config = dict(
    d_model=256,
    head_dim=64,
    d_mlp=896,
    vocab_size=12699,
    init_std_qkv=0.0381,
    init_std_up=0.0381,
    optimizer='muon_variant',
    lr_head=0.00715,
    grad_clip=1.0,
    decay_shape='linear',
    final_lr_fraction=0.0,
    train_tokens=371900000,
    steps=5675,
    dataset='wikipedia_en',
)
Each number is 128 + 32 x the weight over its row's rms, rounded and kept within 0 to 255. Layers, rows and columns count from 0. Numbers have three digits each. The size before them is the row's rms in percent of the matrix's.

# layer 3 attention key, 256x256, rms 0.0556, rows 142-191, columns 128-191
086:202117133131116110119139158152090158142105155127156144096146112150157121183110123110104089064070141052121151145102135162118100130121161093094160153188135090141115059134199143117203160187132115
093:172084154126113125086138094151115147089165121139070082105056118074109163093126120138145116150137139146115137131084150142088084158135100093099099140170118115108146161150076156141061169157111126
089:087073149096144132133197111161161125094117071158120124086096143099074089141128114109128079160167136147069086147103155163200168141101110120137064106179127120123095078136127171129142168127060129
094:075138117122112112145129127175167127091125081108147144146127129165172153161146097131143137085181121104065168112143127101119107107119169142135120123110145098081149161131178143135111080120201140
094:115147102070162143154162144187123093174062138112118103088156111109062177112132142145148183073095145199163120118120107107165085092148158143094168184154114143133158128067107189138109129184154089
086:157073115096156096114122067088124117119148144121092122123138156071122115180157169090115133153138137103107092134124159115096175119116180138155111062126102135112157109145088188137087104165079152
096:172172183165082102114098096133121132149115149062109157146105143174119193131161128148144150132124035144166143145110074146139150141182158174119121097125128075104093148191148141153108152130128086
094:192206095037169129180108128119089144108107110132097139097156147141125177062137113114142123153104145169053141142105131148134086166192165160134147108120160126136161190111155159092187141174164111
094:068116125117161125106160110116103092086163130078152145112094075123130113114104184074166112097161109159178115162191127070139146080140175143127196167154115084124086165085111085130135104120144173
100:135069117124110139068150186166126077137127128154098129106233142089075128086123126074126134133157086173155070143160135113173123105111141084144115086139147112094137155165129154169110090183116123
091:098114074071185136141085093081125124122227085082143089104104114139106158111141151096136144111150132110156116206060159139116104128117143084132117149115154135093133103109115105143089147050170169
099:137124132144137115087110107162137096128118105166184168060148122151103144137162094148091152126069106085137098130166064187118108143144121086143098091129124133139147090107111117091045106102092131
096:198103117135133128141104057165131107133130138086133104133113140136158143095131103068127099121155165149160097190149118152166157117136136088100151167091138121141104123122152110167123144168164102
091:168156082131119096170157060096177131129137180159117108157076136098087140120121109177055079142143146164150129099141155131139142163074094118140147080133107164156124121173051091137080086093159112
088:125219166101140131151153098111172128150115096130157166110151054155161126150134166123112086144075108121137141190130070181128164109125077123125079125153109119105187092167143119148098133083085122
092:105131143140130172110114088185123139069140132127151072170047133088086067173145116128113130151072100155158117123186132083110083087192124134117098168125090201123145130146132176139183142133130153
086:144144215207190155144074100163134167124115136112147110108112181106149109145114116183110138096147163133136099098175150120123132122083134138113129113117092145076103083068124107082140123148151128
108:142105152142089149072141086126120094134142124132065116110136111083136139098144153124166147078148159111095083076151126159098124149119118084156177130110079120145138098192117137184096107122177129
096:137151137129084128089142172178092119161097161102106130122144175164124131138081124142102146105086169124155119086143141148101134136128139107174137197141176192071123104090061140172138136131073196
092:097077101086107097123158059117118124129110118160086153089124108063110150145173177159133160168137074116122147122140138084129147082126137128133105161096090177082102135125126123161101136117164119
089:107146149125064134114139163040112156150134098130058147121144151110099147118137171119163153169136071088084133157182110125140124143163088093126104059104133129126146103107134138132160129127188142
090:088098121134109116128113123084137118097105079066150115105126126147116110076172117089109084115089129087153116129180082073106189144142121146103103137144130119136164093164146161157091156098085108
089:103152164130182123133146144149161120066139084146140152113113199173077072136098126126160082089131130107117138139137136162102086119132085156109184080147191179123102086144092168153113118096122124
099:109079058136141136192083127148127127141129140082143156122122130145143183137116098113079181160151124104147092109106160137171056143206088140111112147121069138114125154135160109183175114099100143
085:118110117091145136159107184097103106146135146144155196153091098159123162117194112118085177070149106181075076118107081166116126101108179129130111102144116178132126102100048140155108087149118164
094:173124147148109198151092120140067093145102134113108092100160111169158084095081117114140086095137000123087053084144134107183125108184202138108111106138103174205099129128184114125147124144116145
094:149091154114090167128127120079144151153115140200098109128183138133147113092104126126137094184149152133091128169106128074107115096118099127178144148108085163048127113153134142124125089091151090
092:196088144143172102117163143093112123083110178105140176141165099161132164121115105173151098087123057116102150059128107128159106062120120130104121166109168079111179093160134097147149139125106112
100:160110122123157127108111110138155122171128125142057186085138144110132158131107132172144114113168130107135136161129151080118079123108172087120125143131073156191098088153080172156120167161155201
095:040114113169162095191149183152137150088115142071171081104110190108170117107051132115146108076117133099140152134145130150136099118182113135134155191169107142145113118116163153169157120110183143
092:121046093148128171123132208143102109140044152147099114145134080125119117106141146145093165135115113178091116153106128097118118171129148120155144133097104143131142147123107127118143162143094130
096:155127110081104102155118106171133143125080128098075133101158139123067109163112140147218129142120114132150137139125085101143138147063099134137174140112111129156120130085133145139045086173137153
095:152148124155104123097134115166135119123089142116054143106180072153071109145127137124145171128187142133149111170134090075123139180140154148170169135145128146105141096110144178161120128167130120
092:121113071122159154111217143116168094150130107088136131173095117133156120064122099114107086123114094095132172119148107173091123146139133170142121171133132134123058157171214130137184131125083086
093:129134109108142160169139125126174059173113103108127117184165070097086073072128078077103093120136175107132117060098138105089123137159116161136085067124108083120112086178176129078122112184131176
089:133127131148086125179118171112173065108137115063142094077109133140086170138155158115164121119073128162182112071132131202137111081095158111101119138125120151106125102158165101058147122149121152
090:153182160153098105117151110089191126097141078144121185105173100113166144071105096143144125133139146153129146163125161164250111162060092130110076140093148137124175100123077094152149137098129112
091:177123140087171106102130159122110079101095128144130167127167141105162141196075093095145095128167125163122053062136117077117114139127128140159156150085080138148147144108117121123132082061187119
091:129152085153136088101123159082113146162116131111134129114146072114163112132124109170128129148120129124111113109096207130148123104148094119134108106135202067099137056203083093069129113129094123
105:119203168128152126104128120091157106124144098090191133170113137190120076150162103123158134111128187158150165164074157172147124128094149207136131098157129150058164083151125120101155190076064101
095:123065172141143147142159168194114115085100184105151123168159170162152113099083127098133126134079106125153143108129134174130127162143174197121110100189125116172114118135093169129088159169166149
092:098128138132193078176093136176102068105132086110161192119097120155161135148166139144134131095116164082159176123081128143072148136137104085146112131121071136157117086072141093089166234193105079
097:161091071126148138125127128099145181132120056125125129087104167070107132150128137077147102110133090135169080139086190106112145173113129088178091138127134118160130123117158134115151118220171140
089:126126091174165142071107128154168124127114123109138119123116194125134126112085097119131117033119111123119173156083165171102139098158125176153118103126063102158107094125200085153165223101103167
091:135197134182149141183127106134120108158162142080156136132108127130126126174112084092107105115094108121130159084108072145122162129138111146118118104085148165181148153140153106168146132154232113
096:102084129130121169130137119113076146139115130073115124092108109119073116185090164152170079128103141097060135092154095122155093131088108087128171074092120127135140180159121087147126178046116121
088:087169120160122076134124100130127098062120106129155132077151126164127175150220122142141138025101146136157168088112154116154131126098134141122152145164103170098092162132140127141069157134139102
085:091093112091146120125196142128100117133137158068126078091138114165129083092152145102194141070155108162119112068121145104107121101106219165104147138141098117119107103108086155132132145090136124
094:119123177066110187158132137154072095200105161144049117090132153080156161106129089106179136116198129096153149130134088074082117131117075104129163087148149088159124126144123101157105151127120133
100:151146141158148132159109106085139133071111156155237060152057101138187082152122159123085102098206106107103095105177137126144084176115131195155128102110184137113111082112169142121136110177103089
# layer 3 attention query, 256x256, rms 0.059, rows 143-191, columns 128-191
092:114059220063183092140105102145108115149098137176126083139114082113130119154130152091150097155093168082058132126055139179138145157157103157091109131137092076150152098177103097105101094088168099
086:188071156128175169170134138123125120120081150207100085136136146151128110096124127104130163157122110114123100102051147146069166121144182116138109170153123139120118135153111164111147102096150101
093:099129054056162140150098101072124197145101076131148133159059131132121126181195134100090113083143129117092104155117134146152106127158104132106124104063174202129088082159177166156139094121180096
090:147120060129141112121111139136145151176128110146159160132168090137095129115140102121151140083145190180085086089133114069160091118148144158162071098139133160170153113138086167157156075128175140
086:126140152107140166038142126204175128094116139176102105122067145132135148165160113134109126125197119119118135137067135124144121110109155114081139152228079099127133124094161112121130075154162150
095:126142143137150141123049168096083129176162066115106087052146143134043107064139128114116135128147106149140174147064139126069129133201098186123117108130080122153121182141142115145101148080114145
093:124111098131123100159147093098105122163096055234176188079080129184038134116078161099103143077177142141096091092118116096135134098170148095143173066170126154107087106104115128135142126150070145
095:101153166131141110107107094149173109081093087131196122135145185182097162141084113138114147156104045154110149149175138178145180193118175117113156098108152119093138112089098177111087120103175138
099:090096115145112080130204088078129089189121134126114117123202111121083131094109129061178127077202094138125137175098115100192176134074160092169125146130120096124101131102131166153150168189186130
091:122167096141147099075118062125111172151090116131132052091145118134121129089169147142124161130111123155107146103068127104106020137099138138108149049078145172111160167153195091118142150136107103
098:135145139084130159105176141167106137111093189129118104132158125085100091114136131130171133135101164106175102205122142129078081125086171111110165173049122150116170204114127133137135079175112064
094:146165112108085156113103148115101086053120072110098160126101098099135093202127166173134156083140131143123081197072113092058181117115136165140087146058126150133156105211107131135131171051193116
089:112162136184163105138120175093120145075114128100117156112119109136147154109145117141108095141125145068114175130112103145084162118150102158133172132128093108109144132126094087143123120103114127
091:106188081108096128128148130153128073122118107181116144070118128116082111115150084117145085104150135136129147106120115139114132154128082116097143116086124132158206061172066135116100086176133108
091:071116125102131144137084078087124100130167160149119101109109132139118128183145144033130073126154077166102117110106175170094144129203041129143148181166197157137159112095224100129178140171119134
087:109152112121088036143198054189060094065131091153111186073145166135141157155161135082173118133124170093151128158171126138152131066134143125121150116161055121131164123094053138121129096122151163
103:058039086122143144104127149168151103129150093146136102110191097124119132123158153104112087109106102132134083102139134081127140153127123048144117142134084157160111067151140129186086119103164138
093:156096072070116095130165153137148127116139112108176136092155188136097133176118097172130141108143141170147143168131147132124082164134137172151149172085143138105136092120150142104161058140114140
094:132144130130143153134103089079069147125103118123142064172081081167158043095125179140093203119128167100142211123130168099125186127128160088112097176207150196126054068118160088139089138113144107
090:159055167065162136123128112123172127162094123118128202097151128110094125095147130132150058185164129157120134147155098071133107125121124099142069124144118098139099136066095126166084142166125142
092:107104143122112137115058145116152135160134142052098070196118115098128137136162122125116186088110105132198091180129135129112100146149117116115074128133072127101101186087114117188151101089098109
088:075148127079148107134107159140159124125117126110141046123136108118136106117083062172179164111160105147130108124146063095150172110128145126129118135107145135166149128157144074123182046104166175
098:121102108138159078098097121072172137173149119118145082125139072140152118127111141129155175119102120114157126145039181150160096128119049103175074144152130178141148175118201089144086178159138117
086:095133120135147072154137128079172145088147156067105141175105143142110118069179140131138093100148184088109090206134099123160120065119110156121038136148144107176155129142090147167134205100084180
095:150063136129153115146142131078141089123066065111161111123128130154087243136136120101133158091123120092130086091208159150131143153132147192130143086151155114130135127158143151192116157174132156
095:134142103099157116105110067142137084129133177157167136070139248085107140086103105146106142146073148158154172152175146141158069183161161171155131178113084138103138130124077126178116118117174133
092:124136176116135088091143104122068094127102178126105160173180148098197159155139112141090113136137104126098114075152098089097147079098136141187129095112110130142154155129185129111095120128119163
098:152082146135122115068115127108182159049067133043111095182112095134084093106132124097162162128137174125161085133144114141067095147120184116046108169128105173105083097143133156159085090121093164
094:150099039212106119133087072093106143141116090106128117097179153132099110150147099148063195094136097098122131097135138116124159150126074103107167108144106169081103124124140181130121100059135105
091:158146112107136150102142125094134134212128157066137143191123095167137099089164145086086050075192103152150097154127135172108142088122197124172137132106134108155112092133091089145155115160130140
092:162129069101146125166145086077203118105149126145148178150155054148142139177134121133105160190147092132181136161056106105085082120083186156119090111152106061156135119101156145095128095157178157
092:146178130124176152175169169161175054081056125128164077195124094110118119160086138105160102108122121133158141100126112190068155118096172121132146072148129108164103116132099148104125186160114123
092:159159116120143125073185142080131118176122075094134137148167167120166141038110147097101135115152141163119119121134125108137121125169128126056064151133157191043135097121122092115150142050120165
091:125062087166121120137161127145094125132193075130108136139232131116148127118133144131150047122095134162145151113110179155116087098123129104122107175140159147159139189176119157161127169119140148
088:115156141130133172131119169122145061126152161145123194110183124170118116155098112124205142134130107134150177116129072119026117090196082068064140119143074071155111151168144184111185127114123142
088:079164142127165117100180139131087131146099164152123139120127130146125051137195098155122081153137220169145082188051155183158129183046119115085157146193159107129151147056135118132102083071072116
091:148098074059061144106141075185156044117118187158159126129141078168157112114087126112186122155093113106166098123120129127134130141117105141121174130108064128090115097113139155108152132108131127
092:168091162156067189148191136124124082126091123166129123061147181146109214169159112158163136131106127111128074121106078146162143112158158124168101164135114077122068140132085107112073183133115086
101:130170141131185080124113198135107130098183174126111173122112112157140145167100110176098138100103153120140106105128034186122069099197161112127144141109128123101163075086119075103152163093095085
091:132128191118083138133131160146066148104180124127146103094136165181134140166127121109121114098154093123097112137107117093122128072119128137105166150136093120097132109076127122200070165105200119
095:162063097140108107114126130153119151114177138109146126107097161152118151142191127159154086187164052203115097198121102103064163182111085142157132054106086212111191121144135138122145175103149109
096:138074112152133087092174126082099088121169150107097063177086150106133108091123119114111124163091082115154116183091175111117184137098131133068085143184136095192090147148157097177111079096056116
093:127124098187092108127087137118092151107103102134124131069102167138078121099101101120102166095105032086161106139116169093152131099168055100104171129143156096154181155145064184152136211043122111
098:101139095171126143136072062148147159143099104105140134130132118177148137131069169141146161124125158098124167149083131161100134117163081113154180126155080118134073150146162232153119138099119119
097:154105129085164119134175148181084081115133161094155067114158026136148146144155126191130100152126183106160150098100121088192079134089162130133087114140142175140102084166117097107132115171135096
087:108163106100116109106110111144105149114161070127118085168151111143117117139112091078107100130102172157145131115090122180182154159112131131078096120113104157088079179132144161161126141103110150
083:136141152123149130132131106123196114059083121144153094186150084166108084092080103140115108136176098101089146116158119147132068109073154149147132124159151222168124100106105171119182130146176161
089:060076172099087146113120174122135099147066094108182147137132080126129031179071101133124164135156038110147174134137109101110141123119140137165049084123195144151147081141127130184078125122110124
101:122146115095098159086152187149105125100197120154112146165094130122131065176141080072091178149074160120169184116139155134122165088187080115107142133084202125108112152141113101065134154108086141
# layer 3 attention value, 256x256, rms 0.0411, rows 128-185, columns 128-191
102:151194101147109074111145076076059150145156219092173190130197126178178127090073146146139200104164124154147124136126125109132126139132095136172144162126122092143160063092162129131110147109086175
104:133137122140136195136131174160125128082074111117153099072061084144148150095152101089109144107127148167157115099154221118159064085165103105101140139118198204125159103119130160102111131125067174
114:141077106118155131138103149106157108129104152130162150136181123081156136084144167124165131139079093176143142159117087124173098164118146114082121131102058122128131103093157114145126189073137095
101:076078093105138138104101164161070115076125135138125137151159149127063163139090155154131105101106077122118102149186135098160094140052103108169143108178099104110108128175166142130100101104108116
101:141167111163167119152121093121020073139086112150131106188086142154158127197150099087125114116137175143139150112179096175085133131082171129122110123141185178108144124108085099096152120097120192
102:090106106095086098108211123131104103144160147132151078169110179134122146134118144122142188138087155183093088141126124075087161134169149110078118177090085138173097111104186166143171142082108108
107:127095128159111115138146186177105098177133141132125125133156153141169150112094131201092147127143037133119160151138116072113176189130141107111180188150210156152139136129172098098115137078192127
111:145092150096051074144158129164103103138191112156177067123164089138116121114152137184156185124081135217145126180107093115144209158085120104154119151102099150098111167136104136141133102160180106
093:106146167088137093150206173084087134107171082140122161069111161113136121146149121194127087110175105166149150185162140139141089095094127113140112113180101183135084142100093150142092119111112159
100:105119128094102156107114100127104143082100153129126186182113135097122117151120089093170076179178114130096097120168134140102131132169132151133121102147142121097128084146149185115084165143187194
099:144063086111150164208149152187121157161088106173140120123154108148103151103118141132132158086108113105163168098115171102236070111092132141153165123113081182183146129091132151085171172131092159
108:082107130176133111148123154147129112104119109080107101055119161094118166147200103163167108179119185133155189076072101145145073142136114162117138191104118160143093146176137074108059145123132110
109:147121140088127123176134143106128110148189096118193128170090176123142079044128092105209113072153181123109135123178106166105103145116073117163110106141108131116161134117220146127169121096105135
113:149164147127145181111169113108119145124139078113123192179101107157138176084085126137133126121142162114113105102141105194147111123127132177121134150148118172148122134175147149160120148102160141
108:099151160157098147150141091145092109130070126094128188080134155199166140117052188107123114125090112130068180092123130093148141192110074152135142153161116148134138098107139083117153042148082202
107:112150134070189069157116108080123105144156138123152161131180137151082121127117098162110128150175036126149043090116138109164181141110081119147149125122120114113085091136065108160108158184057091
111:112200116055132116110114112163085159107126126102131127110190087149161092107129143151162104111168103109092129122093170076096142127090105186122156136134169080180142129124084173103112103129108125
100:168091144121154061165066134117079122123137131128118180105100144094148201144161104129136124094088113117172118122077190113154159108187143153102121155083210090197138103151066108120095063150111160
100:105128148195145134113101161129100120137146126209119120162076157118139108137147113106073157137110121187166084134128145136084115103145112138155200137120118090090117086139132105123150117140128158
100:202118140082104130151103135055133097154155178178133140090149098141168122140113163133183142144131118112148145146084142066161190096132132131131111140109106071134186052113127094151161117114106144
108:160135146137151066126132077128107118152107134108144151090100156174121093114162129156145107132107077164176079110119164168080201082096142102137097045099129152148141136156074135174131130132123096
110:085093119163085139133113147100134093194102162165114133073091173095108101123117080104099084117141137140184115134142115132156160145183089134130146175113072163145123140158168137071110139095139126
103:091185108118126103156136106127137087185187144175139124092124114120130131142140079119088171155065144074164124128194156099142168148085168111166169161149071129169139161105139104120141152036123124
097:131051094159093098147186179135097152084139168074157154077037131169098125184157104139130142172126114099172189066111129085125152172140071135120159112102130161137122102166109150087152095115116111
100:154118129086138121074111043166153108079097110125151080157169156181157177118109133134157163113095142085141111161134161146099122139168131142129121130114123145177160117136192125109123120136095080
107:137097163096099111095184139099099118074094165120088063127095160126131189100115079092117091145169135177064109090091143148104089063180106189104083152149085143104172149141110204120111114180120101
107:063102092131160184128110082123155160134157111114151177149112088157215133132137125157113116092191080121172119149161112115147122108132156125093163164151080128085135117146127123146134155128116105
105:096091116132107142136170134068145158137141186123115106148098157150117169131092084154062132129149169155080186096161137123165155181094148144148100136108120174237136135149133150124132123119190076
101:114129129157080083128142092162104216196182144151141128156109150125143119087201201159073137107130169134165100115069108118139155152171175098133076173177081133085099121153167117125080116110185120
108:106148168168137158166128112121163161116151140153134137137094057179147107085116143158140191134098137093110100133109123061161110125143121091132186120091165111160113178162042133130132131141144073
102:095094101133125126137098167103129117137090097175145130096096121091118105141202130169145128121148076146142098181094087066141069091095161176130191109178119116102150092128044148170081131129102100
101:118182048114127091088091119137167072166147149142126140193105130126131123133176129145134169174142080201136148118090179232113140127094093117107089134136075086147092124107142140134090105166109080
108:184038115177090139180106150134121083128149144148131106201150120208145160118119097158216120140092063148106119088188147091119196125132166139175145130151203124126119129139111101153087076118083129
100:102164101078155173167181079154125156098158114144118151157053091129159195161102113176126097095096109167123103102131218107083141117094173088147091151160186118176127082103172099168170089146124118
100:163184131115167125106089075057175118156092176102074123151119153123160139114107135092120201116170160167158092103102136137119145076096094137091124175134147168158124170117092116143112109074116131
100:135171139113061134164093121126111090142083065181110121090096122183106141197118150158139154191133196152112089146121050153102148068108105092104139092090104138132138154129147118115054126185123175
099:127156106123158093121146122096137104106105135128135135097142116084101126131116157113097146129142160073114102141134123183156089136128107091169105077177154165135029170160133167084151160071200056
110:062112135095124149164170147128121153153090061109096119098161088086075119094064084144136126111120120166122173078135129109024110108100040109139154127173156142099140115082205142105160155136166140
111:184110112076145076123104129132106081151156117118112111091139210166154084131160172136158145147113138123071091134174088120097125148105157116089161088112130143183098141150100148120107097180157168
103:095173098081107155091159099175127206122150155118111160101145124097140153122108111116095104141156094098129092158109132176077092140167182142125072148156124077118167131121134104106040088105112097
106:144083094092163120159134152118090156102122138147094182086160163174123099163121090123102133130064137152100101162096114092098116143123110162184139101137113160117145121160068125091120137170140112
106:110133095101160153103132167215091125137100144102097149081178120095200135155149136091201081106108115131147099174141184141144081109121139096090117106149166084137076141191071122114140126169104120
106:145121117093099105110137124096078128115173106099159134122108110089119040176136167086166128081156143101115111132172142133123173118078189133138113133032118097168060102134108130074146168135118104
105:069128158126150097124128122146183166102109097107087168117165161068160054193144135108080157098138148139121130132095127196166125129147207171139187086099113085058141163156078136083085181158127126
111:089139156128193107137135134136153097087101103140147118154151150127138121117076116163131166112142068125153089158095150059165099127114128099146174110160163184106158187176130150170146135151116091
097:133137146060144095130127156063087113193117086151122104177114149150186106120127174107121113118158090134133184151110239097135133155122133146136089127118131142177112092104109127083090135117133104
106:157091132193150141074106067100158131098167162130141058191140150190157170120164101134144116119164142157091111160120084146168113172149143066135118171122137122088136189141134105206110106113206118
113:102166140183101090088163118180160108088140135170112109069077115096089141152098131092141103061090154144132142144159171146116125131065169175163140084150123148199119118103135093089150079152075156
103:134142142085179097118149179135098120136112104153178063114127154121124117150100130190164177140151127184119136171109113170165184164169131100080148135103162179139093136096173106147124071172118117
101:169108049176079170101109127081132085110147107143122122170120129124150161111135143095140094101150202114128127075123127092124096059062186105155112153118111127124120156163146157151049131130129081
104:123128156079051103148113029197115116112158109092134139091145104194158128046103112120100114155085131151156139130134148097140137125127124129129104129151129127130079059124153087103158080114139106
108:131158100159105126160109108103132167159157122139121077133159157069155175118150160190127140160117125087129175123164085136154097131211122111151121156113119164217103106160082129125141163104113172
110:115109150109138179095134113125117172099200107119102127157081194126194171141111084123095076158177179114094138144100109123112139135137151137108149130092188138094117157135103136192154110157176133
114:173116139123135126132114179138034127141105174140115115123094117152151109141112198082147113130142120170148091092187122162114137112157137102120125103114090102115094216153103186147149137114126124
107:068140128189095102138128102171162144122111130132151073077160113102119154116128097111105106161140135134097117092102130111135132120197125101128172129133141122076131126140136047159143123169171142
108:060141063159154145190076118120160131120128097051134101083131138180132164117063118151110166091087143137141147099122124164157093097112093172116130131119147156186146175132097165167136063137146108
099:190081102137038144121202124134133143123115131141127130153168163126170153208115109073053100097146140171163103117083108126102107154111159077109145101065106152128185126105139145101149189192171137
101:142129132163153102156170107153121144160116018091070097129120157142130133098172152110181054157118114139119178108100059064157108189158141096140088130184082135133115137120139168128181107071160152
# layer 3 attention output (transposed), 256x256, rms 0.0361, rows 128-184, columns 128-191
095:121154119069194104151171159116152121175172145174177153138085120107154187155123116094162129161218094119188050126143149144106082179154171151169155138164158119087172156132123104136096113114148107
089:160178126121081149090128094129112127141129135157072193163164059094126119080141128166121106061144101091145114125145107093127098102115179124132116123139067124152130212085114119113176149173108151
098:124101162175045149089165159108116146145122095076111134144093159114124175129056080134084132148123127152126122108148154084152151153083090111127137170096117132123035163140130183160197147129133112
097:157100138123128083131062142130187111139162143100146103107065153105116117192144163096114093194074178178123075151150080118097144092130099112156106117173071130109144172091143141141117138121109178
093:055135104166142108096172161121142119119149058115128234156174178128108146130152126129104083137080140094149098087082139142120123108180125104080160145081115173112132105097146162184124128151106149
090:052163095118099078139081187141110153146121122126116161145171160165164146119111116140142113156142164162172137143088149094093133150185096163108076142179119116152108200127119119148190155128112178
095:135153168134124195134109133109153164127149135101138213153162094214131139144113163168168123149136174166082136120074172174122083160095119117063115104124125102164114144164122100131161132134129145
097:191138088182117136116132166130167118121123144098140091175124119121146143057142104133105093168123105168076178125102136158112117086139124172131075102149154141113097117162082144177134120150094133
086:099080100116127117069151101142058119154147120088165116117077151126143142133070171131111116114115107151107050128132157106139176048159128109107123159147131089123114121156159099106123061195117103
090:144129160164126131154155077157174018131128099103100111109160132174117146070129160095178135150182160109096145163096134128127114117115068166143142143094129112137102132102101151108120112159162205
093:108115110080130125137092175179134136089064192128134147130074098146125131152100133156081108121122185106140088127136112131150127146106109115193147191125121084145090172134157105143125102142143125
097:103172171067088160139151140101098106147136125179120112109191085120114042100146139148110137145110085087137174152100182116153092142129147102135109074129131112132141074101148146141160181172148156
100:079097158146139129036121122167088076090120137152107146109156079155119198158119145036168082098112196157110102154085071134087137092139099184119091140127109089130159184094128100109094165192112132
093:144100149116184138084158116133175052127077103107143151178163162146144147120116123120070169102167154153183056121096061167156112142148119093132171127154160120151087090126108077132125128116152160
095:083110138111139136096191190133127121114163161101109120156119098144133195109141172143204149063151118097136137121150143158117118112169104094100184119202166162090108104166120109224114166110145147
094:098108108188146135079134055165154170126139125133100158131138139107132128143138118107116127144123142164116089118138062105103151098132153091175105121117119142132170132136130143139071118159145111
101:053108085088102130185118111139206100119074159139127103208107099136078185152094072157144129095171096089159140146224101106151094094128197084123122107179189144143102078068122098131148106135154136
089:159120106093088145113174111116158133106103154125138129122167161155131130092133117163167045178137155137127122069116104118164137124101158128146134126168158109094156122111115165103173172149065130
094:086084090090159147102141137168170137165169080152143079082119165189122110132104144082118140050108159147118131154093112086115120187134099159161115081086088161112144135119187114180141076189176110
089:134122145155112047109095126115142169134174079077122160119128123134169157159131121143098143170141137133198160059172097101056112067107122125092172184172106161066187134120084150146124143080180123
097:125051170150119134101104135169123092135124131154104142106127118121129119078131124142122170170075127142099153147133159122102149151114153102102145176107183160074147179141148127104106147118098152
100:112171081157129111130047058115072175139141070159120187109120164167153085141153134155127087114136158111166165126117124125101118162127053128090154056178140180146100120155132148153105119101092171
088:144157084158162120129107166120188107136176109086148139120135143132108160152116133156156165135119177063125183125196153084107083127063112181117174146147132130095128172160046122136095101115095185
092:134101145101116131131171110097113086183169177115144168169120118131137149120151168090088124145142076145062086116182094112123130111106146107152119095190120092121157112187076128136155161166162144
090:131137178155127129138075187128109107142162142086115168131127117103094087122082144072180088089092136074201132123091092127145105077141132110103098124145157144150104128100212108108194133118116121
101:082109168077139125148113144094105072160112124136122110193177090141153116083076134113133148135143182137106173129124153101112160101154150157102153086132036121109114097130167072117125133117201128
097:123091098085126147113151128155085123150137157147150119138153145138112084126053096092151124090108120092132124161111118168122142150146125080102113137124172128111146230128049150094134095112144142
099:137107145155174109116161187097094121173066177150193159171141071177147114139124100089150085161137059137105124112136158114132156142084183120103158214140079126147154118167161159179144103149126116
090:127125181125118145146182128130138113182160144097089140169168115122181190121113072133163112117181089190094179176099091153156164152118128118135165126137101068138167134135126110197141114142209087
094:111089172080083126124063128109148140115095119148140083140087112146108140172098109155119172099151159092137131165113143150091187150117146176124092124144108191132150101154053179155136113141122130
090:133080145152103160129132118164123173114136207178126182151175169164206098136095140166127137134124124101127116059109121121110156119119150121136138107152153174164098130113095150142114152153125117
093:059142108084115104137105156101099117128069110118110083171133088184096099142173118092113064082138142173130166117152102096146134093101117194148113116170134176110144087142133145114127085121095118
087:126163082109152124096051163109144130121190122127144186157075086122068097174180154123089181173102144122134148112134131164128155114123085179079143079108188151096126142127091206122148158087158143
090:104162129146124078145132106135158095139125118113151152093146131138135173071087127109153174146159137186090080122088130111070157138143079149129112111123128132146091103175132079173148139092160157
094:117164102122081112128117115090111151159112094161136174084148143161088142094140103140116087084107181106151100112149091188137121152159073134107174157143139118083157118166164153146109075104065119
093:103138163148207110139148150102113071115133100168087100066167113139138068105091166157130115112119152158138131118143125161098153093057149095137150124144143114183117113044132165197096164109062050
096:168123096131129117126131104127156168118133103132140148151101142103127080117109092154146105192073124141100103217142104135121124130161187116148084246127152089171105106144105070113110137126156146
094:077182154141154128118078121185143116139096131092128170096140131165123091156175073130172103113169156091112090152168113144079114119154067105075102080143080112108117137156106119157112130149104165
095:151062127126152100142149155145142127059111159088161086087171130136101135118148128197123118125086143124131112109146117116195075090147181151147106088147109141100137092084120122165142182122133169
098:203178119154081161131147092118084116119132156164131145094121184071150175049142158142132158097148135109111088163158122162125127150152102104106124104118155111117139119063128104136118170111108100
092:109086128142088149162132117177133155120103140062160049116094064118200067184133130162139130156171143080144130105131121116097159179103129092133099045108160166129113047159094111200058121158124149
092:155157102170104056112144136127151148159099119108127145128164115147168190149118125149091125137141129116068090156166172129173124134136049143155122143157188108124129109041158134115109140127149092
093:181119112137157148116126108081134106086129103152151168122164161144172144083125164119121106132045158097067105146149190124132127146085128127194098145113136181141119116150177168063085078124170115
093:144089117060187152161131128145158132175117175101137045115125098140147174116142084086122096118133102113075128090086160105121121118186115114168179107111168183152104098130145158133153131177128118
097:147132113133096151113096120138216131097131143131077133121095094127139054111135106166088203117128111176118091090118099207095122185147128129171127113139076082139156152109132078142131139123083144
089:115111126126167115121084056085101212176047157118162127123173168166134138172112129160168124151110174173155161090093088113168071106089086128127152127171094185169136165149192180108142113115110128
097:150108185184156119148156154117157164123192141086098158137174165135125024143099113142160144119078146127124144113114106160090132159202180152094127115117129121172116193148123137142141080152107151
099:138149098098170132137083159121167181089107146172111129132110130167134112096172144085166141137104170053125155134141153093116083152169135043165177087158051114113109144121141111117136115128136151
091:119077159149115150081169155140105155152130093101146116191157154145112138116150159114123096097110120135084098153118140115195093109197140113141133123163061147151134157124077122146122160177082117
090:157171137148118149146098094115112105102117165132135097029098083126126112163148171135127105108083110106110156149125147078146095114104121218136180120119139184102129134088160107110124106102092091
094:174120072129141108121103131137068092135185130134132142140140029107145159118095170135120091116115165131156136145127148139130090170191131109107064103107122130101142096159180148110142114130147102
099:175167072145112087065160154119141127074094133122144119130179152132118127151090097125149105101085136125142133079139165062098098169067123138103119154107112184161107105137156139063123147135125124
094:139096137171123103096105159099133135095123171157094053127153134083143153159166100118165156086137066126171115118150133097123121134114193170162115106099101117117092126156148098101111108110090084
100:166167108098125199206073147140179102058120105110128133118091154110140134122113102123075185151099111118110147178139054098130108078167121098103148130066129163083127051170155138153114121100171153
096:172144164160121111151130146164145118103103143137161083145158143133095111118204144110192068073145127161130140202158090203120136143142132121215109151147102088171150117141114137137149133153112145
095:176133129106101106101149148177180082137178131174134152105115140188120084160173103097135086130134168127108142150168140131130115144069123156121121120126131052163165163101156140083117173173152140
085:165044117146137145119138096152084158184137171078102119113147093119166193117185115116129150113102112091063134118079184141095188130038107074132131159130095052133156135111117146120091101115136152